{
  "head_dim": 32,
  "positions": "rope",
  "decay_fraction": 0.928
}
Each number is 500 + 25 x the weight over the matrix's rms, rounded and kept within 0 to 999. Layers, rows and columns count from 0. Numbers have three digits each.

# layer 7 MLP down (transposed), 256x64, rms 0.113, rows 1-50, columns 0-63
502453537522508517501520483469527485491546447490536490479481504506520508504500493486474485496484491517485455497494496528432486510499559481533488490509492511502460534582500507542465512517498497
525506553519533482505496501477514494494570484541441518512458508476536543456484488449536441517497499543495474519469478441470488511462533482536502526496470489543542505548513476493483501505475495
521503480490456472475522480489511507520531540436484533519516502493494501470508455510458495522482569487477456524505572500516434536496474491538493511482507495544484530482519524492487483527533481
468532505528514489509454526453523465504541476516484497439536492516452488477527503517511516503507483502511472529493460570477529536511486515531509518440523461497475523539521477530480481486505479
489491487512490542512524544498488472462516487507512497513518478530501473492503454500489518497505541480501490507480489489486504503513482511491516503514552470517467490454518523477497529473493535
501493478505491477508485489517518518537477502544493505499474511457456487531500461491492475484487471541518540487472505485509546484502427535511478548515521514509537528496545506523527430487509407
456509505531508484525502478490473521474486477489515507486516511484483523512505521531535500462539480493451474536475512512503485505487509509481514502494506475498507515488505491513527513485488515
515497472522486489493458453510506551504451500535517528490502518514494556514467482499521465505514460492556484450511530487532442497475474489541522486545499474494463494475495515533501485499526539
509515506496454496529527464498478526478515519486512506580494510500471510504496492482471451451512508502504516538506466496535491515511510483505560497499477501501510478452498457517517472521470520
500524479471526488515495525485545487470461553492534521489518499481513507508514508530494503478519519495514481530496495512535470494528456518534493511471484461495508496501513457482453489484469528
486499462519517511509506499483485507487482491478483532469539525525478542504514501528476501482511541491511477496487516493527502489518510501503487514483502524490490510412505508501490475513515485
465521487513517496523518499495508492513503503508495478490515501484485489493505541478512470496467534475508499482504535507495456517541515503502487548482496487487502535470479490461538497503508506
490480538454521504511477511503479464501551517493478532524505541496514527487500479502519488475520530512478489493512519474464528451495503456499493546432489547475488463511534487496504519494526513
477503496482490526520527507464514560475478472478517536489528467543518496517509486503505506470536538515489499519485475493470503489498496496499508519442531537502489533463474507466519477465489515
520498484477525461479482520523496536464516503512499494464494527449499567468502486492560469461490490477547444451503519500533514527469453519502520520502479514533518513498523523466509533489488485
514512506499464539501552532503469490500480485481472512505534476518472468492505471489474481514486471530498486519516533513529511489492511485501484536506493503490524475517476487518480490515506531
491495527528517521502553503484477475513514540511452484523521491509520506483507471491500483503515552519505496493477470507523494483468508463507444509535501459498515468493513465507473497529503531
499471503486517507488507532520457424519557460505451469497482535468489543526481469535515520529522552519503500544512502479492535521456496487548508490484483489454495482487531518502427481541515507
511480452470489496484483500535462521487480510513477532500546475487526456485547494476483476549491478473554491475529513512498477530474489539515544539493525469504470560455534537489538503443499500
511510495496514444495518516501531505488504521484496457471514525536467515450523480460474499505518529511513512477531509461501501495507544542470520545513491495500478460547503496534459479492460494
494505514497546474532503482497487499486480476507513477513496480491488502544496465505511510499525491531539504497493513511511534468510522487468531527512443496470469542477474539487512531451513474
500484496528533473499502510475543482489487496527483532508459501489459490460523504509501494497554511500499476465512507479521498488518529489501503476494513527509498568495493539463468545478514455
507472529522493539503472510497488515535525504539517511493473546470511524531496484522499459493473478492511518440511490496551453487486435493511522523486467458529501463503519489494492504526528511
468484530485483523496475479526491520527516498480512501498490517509480476506509504520528447460507454511515532496494518484498521513500453441537543507440541478511493529555499497529500467492491523
510493496494475489502512481552510507504461513485488459523492540535527477497535525512495474465507500557473509517507498454542488485520479509502475509510498496501486462502532517479480529478499474
501524486473544518499481551472481427497514488519501481501475514544491454484490494500514511516463525472513503518502529477519526511532469505487481498502507530502521475526487509464480534487468497
518500503512479486520504499501470506519433468489505497489476502484512490522499496495451495482493489509524531516506477516504510503501467515464483505503498512545529485515532506455516553594492468
489528489537531506504500501491471516520486468508451531520500488517508536502490496464519495520505449501532535478491493489513429495547518468480534526501505501501462467503487468492508480540504507
513527477572463492561493510485523474494471456487500479494566501513535536505477555497515474484529488508498484545509494478490512500531488514497497470499488483492448484469517486495521503482506522
547502453472498463541536519478526495482506550496545465461532497492476482461511486468549489494472489497523522518498482537458557534524495532518467523437452511505466557502496507478505491480531468
469535543489496481539473446481524482479548538534493500500508524514527502424485451481473516505485520467539485483483502481494511502493502501516516549501528506517473501512498497510484528492491457
507506502472503460497505500523527467523452496468494487536561508510521506458442514528457533540512507451491482467523513484537528526517425503543495485538499502527556503495485490471482528452508469
492541483490523499493480472502507477499485460531453497468532496502495485500524490501503495507520520493527525509472500523529485453490540470508507549489527464536511500492513495487513512497468505
519515514524527480508513491517511497482522495515450534489522510489507496480463518468475502470497486498505478478493495505563476517514488508486502477499472504479508488500477504493513509517536523
461507508460520517524501508477526530546443513455508535483467454485494485524530480485526490501491505501504526522505496520472490503445526492499564468542486432508520468552484521503503488494503499
452534533481470505470484416486514465529549545475528513492537528482465467534547487447486525480500504500483563451539519495500481487495452500511478513466527540518478459493513508465566504526506522
516497514488482504447482478488492476490495473526503496501529510496457515526513527482504482513485520501518508508510515524523503497508526511450507486498504515503519491476480524509493506503506465
500510477473467497500471506516484509486487510540456500509506483516500465507523481526497467532524511482482485539550508517504551497487531506475487468502504498478459543513487496473487507496566490
515535466487490516442474487493509518476503506494519550517481486465556515493488485498466473572525478514526500525514471501509513473503574490506474497484517499530493490521514498464522477491463473
519511537470484494507478498530469510508513488482521466509564534485481555515448521486509530476477472480516498480522513481533486529538500498525481517492505498438535507490539421485522511484462506
489536487504483523482524467469473505516537520499503507521455500519449446528520480518510499523552489524498458465478524468490513482510483440500478471520530432503524544499551479542459506593559468
550477519497466527504494484533506479484508495511529499495489524536522516470517462512506465491499526499446508492514467547499479513516533496477522458563490485461492487469474495482545500483505481
487499511493523485496544528474480492516492481482487484497548469502466487491537437457522483493522473538500460457511497533481504547490517535492519547498519450523489533540531520500496513475498492
565477538508499509492514517515515493532517506451481482518493520510492487517528506546507498513427480516507510498552512461507494459500517483477535473525493486453469499456476503510484448512523505
543485467510526498525505501573537467524492517475487503523482475476494467463502463529537507549497523516535464439501477514520509489509433505527493487499507529510457507498501560483504489475511458
514477533477519474541451503517521491534501489484477488535487491482502489484513539496535505523490491489525502487481517488468513464524495515434481495505483540510504481543500529511498497465460510
513517468486520481520494541493543461532479522464513523488518539491484479509499489544486466473490481530495515493511491476526469506475474502513517493520492484534506480480455526533499500500488538
504497473473529473501534516475482512515474507553491505494515488504512507480496486535495519557469493534464511523496529487454482525528483482496518497496481525547492508450484476488461548526481467
488493513528512464533510525559505465495490497495493533534484528498506503483504464488474493493500492511499513485524491518513431524509516544485496492526474478518494499461490501523491496492478475
509524528513530525514456488522493477521480537499501467516499516462472483503514502499508523515513504486585455490473505506509523508548443500481521494483505456470502506475485503484481508497525494
# layer 7 MLP up, 256x64, rms 0.217, rows 2-51, columns 0-63
491517476478518498508514500479505523488492487487565460436506523511486502517475493524437534523500501458535530490527556499512506589536491494521478464529541472491516514535550526493528475517498499
468524498515497518484493488490517472484516450504444474471479479478524516455455490492511501557512500486520520490541518520466519543484497476501523488518493528524480550475515479528523528452506523
517498544467506495476479455498524452506474508484500492499471532478476483500496512486557502528527494528482520502491478489478531428498494434447466509505529545484500472555548536497473505498446534
526518541486472498499511510509523471503492495534507526500517473454519529502495531525503495501482491478454471521549526484534511524559477466495489484481484498516485499554499487505478460510487490
538486517503490512497547456517507502496536527514476484532512489466551507521524504512517476509478512447480538499458442472516478510504503536470534519476480475458475500479530505568453511483522476
552467498476478499471482504521508543510513486484495516516469505541494496459505465496472513497482520510495528511489528499504524526470467524510478516495493511520498518521525477489537482502482498
489543457527548498507483531486536437482491442515487466502516525520493525471517481541499489488490471482547520495500514496509541521475517522485475523550535496534521524494503494511540471483553511
486462524488519497480516515481539506505520459497531491492499527455483477489498504519516557508514473479498488473464546512496468539513512546518459523515487489518507470552503553455500490477485469
495472566513517506478495493513505492485484449522507477480510508555519506518514529476507513541475471521538514482501475475500484496486497510469455487481468484498491482478550526512535494519525477
472484514526541518486512515491525466513492531522498502475488506498516490493476531474494494521483497503519496497492491523526504534539528508469486512491487488481499519480498524468502482503496462
478481479476486509545506480494512484433514499475505462511445489515496465499485487517498495545501534514499520474517499481480478508496512508506519525500493526468455482517506496523493493485504499
467529485512513538490481504481518488539507486527515539507479485505486489475486523484557470507503457480509494516527506505512531475427463467452511496496487533473497529498504550519519469486501489
528480520492492505478458509495527481517526500518513512485501479506517513475518471522518516485509488529481526507527452436512537518467511485483530547486490533480477529551510525487478529455509488
483470474550473553489502487509494478505520506463501481514493485541490472563445520459460502523504536484459517482463510501486525493497520488538476483480508484519501506561444530489510454443500519
485475480487467499562478495479513513509503490536508517538473478510486475502475508507506551508477476474497523500519501494474487493501480515482476492496536524521506485517515540492493476503479497
477514451466487494481475528502541480485471489523520476464477499520483488511494581512522503556532454497520492476520490511461484488510478503489530509481496514531485506519467518513517459503522514
494463448494469522536522537473518453475511476501555520476464542463523514489462498529497503487477463521487485479526519528509523512444450478484522472521490493488482490486478550497546530505574499
522518492517488509485465480457575527462474504508554492497486485541467466512478522467497471491484483516486497547420490519496513491496520498483480493532521510473521483501547513504487555499460488
476556509518501548454489473485491528496484490531501462541483499496509530521456507483508463475485491490524485469473493515512507505512513475455469540499497509520454510553502488497485492497503550
474509506512474481502483498499503484501494498526530486480483518482504489505489535477521530514499482460495516480485511465499449524527504473481511446485506493485508459512569442501498512511488533
502534447504495520517502519512529513502501507502501489495498513453485459512504504465538560459506491515545499505478491533488482485515495498458450503486518530472507512437507471542512492472488491
503470495514495488511533488526498510455560501477474490516520458501525485524516488478507466486480506470518510491437488535462525493526521505472493524497530531495481506514475529471515548522476482
542493530507494493487475439566516493481510528481510500506520423538529491503511493520507483536532498480513481493412541489516510495510517487500482516484506509510492498523496490536502516511510465
509532508492476495481463533459501478466545477517466509483525487545519468513503485503531528533534479526497511504487538509510518485525485518498514498516524466520454467492480512511486497457508532
525488526504475495529474495520556498496514483501540499467537502473509499543493501486489501514518464489467504453500522526507484494440530510477507498512510485478516498513559542495514466494515553
488542464513457517495509493533533488540551532477450465481498485492497482525497486487525469509568477480496526519503506499515475473505488479479532523505514503516463507509454487490521504515469508
525484508526465509527543504546504459448476545483506465486488501488475483460481519562486458502474494467537505479516509511489507537485485509497482509481519566515477542522483498470498500530484478
459495504434546514455512492511495532482504525519504505504437508532489487498520456504493528522482486510527538480513525531458479507477487490503459481481535499519534499521523528522497516527503501
495536463479441542488563504524483525529537496551494471508527483485514525462510449524519505509480486500563488503517498488504488541514448483525501478518488472491453513489461518502520493538502459
512515509488495526490503493569537527502502464488504494538530499471533503527484436500466478459500464513446472472486546495479503550499519545518479493538528504536499482474491520491480495487481481
513462460506508491509498500482595503557499450473485509489463532525522545523485489540498504469513474505472517486457466551507476503499524515509504501518501506490530531481526522489469514536481473
470505486525490493525483489505502467520526487529518491480515471486489514552474533517496497522496483483542491496496506527492527503491513449483480492476475526512496486529481502537492498523462498
495485532514507509501532494503512487479507457514456526509509527533475484494485485499495474538517479485482493524469474501499513513504461496505481537501524507472487506483533462505472465483524507
457498504540496521487479473519509557482481476485471515509479515482514504507462503514500481537474488512493487483549497505537477524492506506480426532483532538506434522483473464504457536481493469
473529465540491539528516463546539506519565471498511499446508508459456487526507483499509508462507459458503518496547503525470482493514478487493468506521505483497497502498516495490523457528442516
477503488495501515471526493472500527530524502513524487489480523553499525515508485449469502514526503500490465511513514520545509536484506516492484516526528514516484489530492482524466498496501501
478472527545505468525485476512540469500513495486532517518474457514510530496486514496473483494423488514495486483512502449509472513503441519535515495519530513540540502472544542507524481513493498
568492457502481520498483494488497499501523483530483516530456514488525453527497502540493506444506490525496515541485482541501492527526462514496549441523443527507440481493447508496467474495484487
503491522539488514478478514512494518508527490529557486502479505492491519564492474513542483486541471519452497522546559507465448499505496542491493488513527510489481470464541449488526504476506486
512462489514458571526524473472514528547564563455490516560493515516510527521513575561473480521518481473516517499491532462480497477446480497468469494522562439544472528469544493510479477501513516
502471518494507586472489527518509484513517472489547468460510543521515496479494480503524490510530483480494520502507502570478519516480510507478508513507499476474498458505518477550491527504472501
533496488480480498465559482468476493520563486524499492483481506448532578469467467507503517494518496504487508535505483510477475503517472504514525533515519501479478546518479504472486466447532512
477509480503527504494462510525502473501485502588507481512516479494528498512498485493471496511504507494491502473540492512516515484453484538473495450501541528517506479455483566522462498470537467
488462534520528530486471517521491478498499523504495475544469473496474531511485488457445482514514524522476479432480568514439541516518502492508510499501510530557515464468509513544492498495449479
532490512450495442531526494491506477467526490478495513536505433471484502489501478524477489514510489515547513548549473521488535501501505536505489512486479485529487506462508528518505472479491477
519489512542533471512485498481497466458524492522516485497511488497511515497448466489504523516494501478501470533435506537496486483521534496506497510529482491486462500499504562499512524503499506
509502513474469501487488522488547509572502502479531494531476515454476482518476471488482517480487464507523489525483510505521472540496518513481528530522480517477506552504517523499486456530512481
545465509519506485481476497508494497506483533535461455478506512491468479476506497525521542495509514494496504527527517526514524536450496490486494477519491514474470496475520469470454502524542507
486478526495480515472483533472560539512502496480529456497506459540520520511465527520566527508498497488476501512522519515455487500474511485522473506502493512524533463520483473467520513480460481
504531522509519464501530510510502486540499467547490490468505497534458545520470491516523524509539481463518521482501543503516532518486480476485467490492472516497475493493522480525484495533523490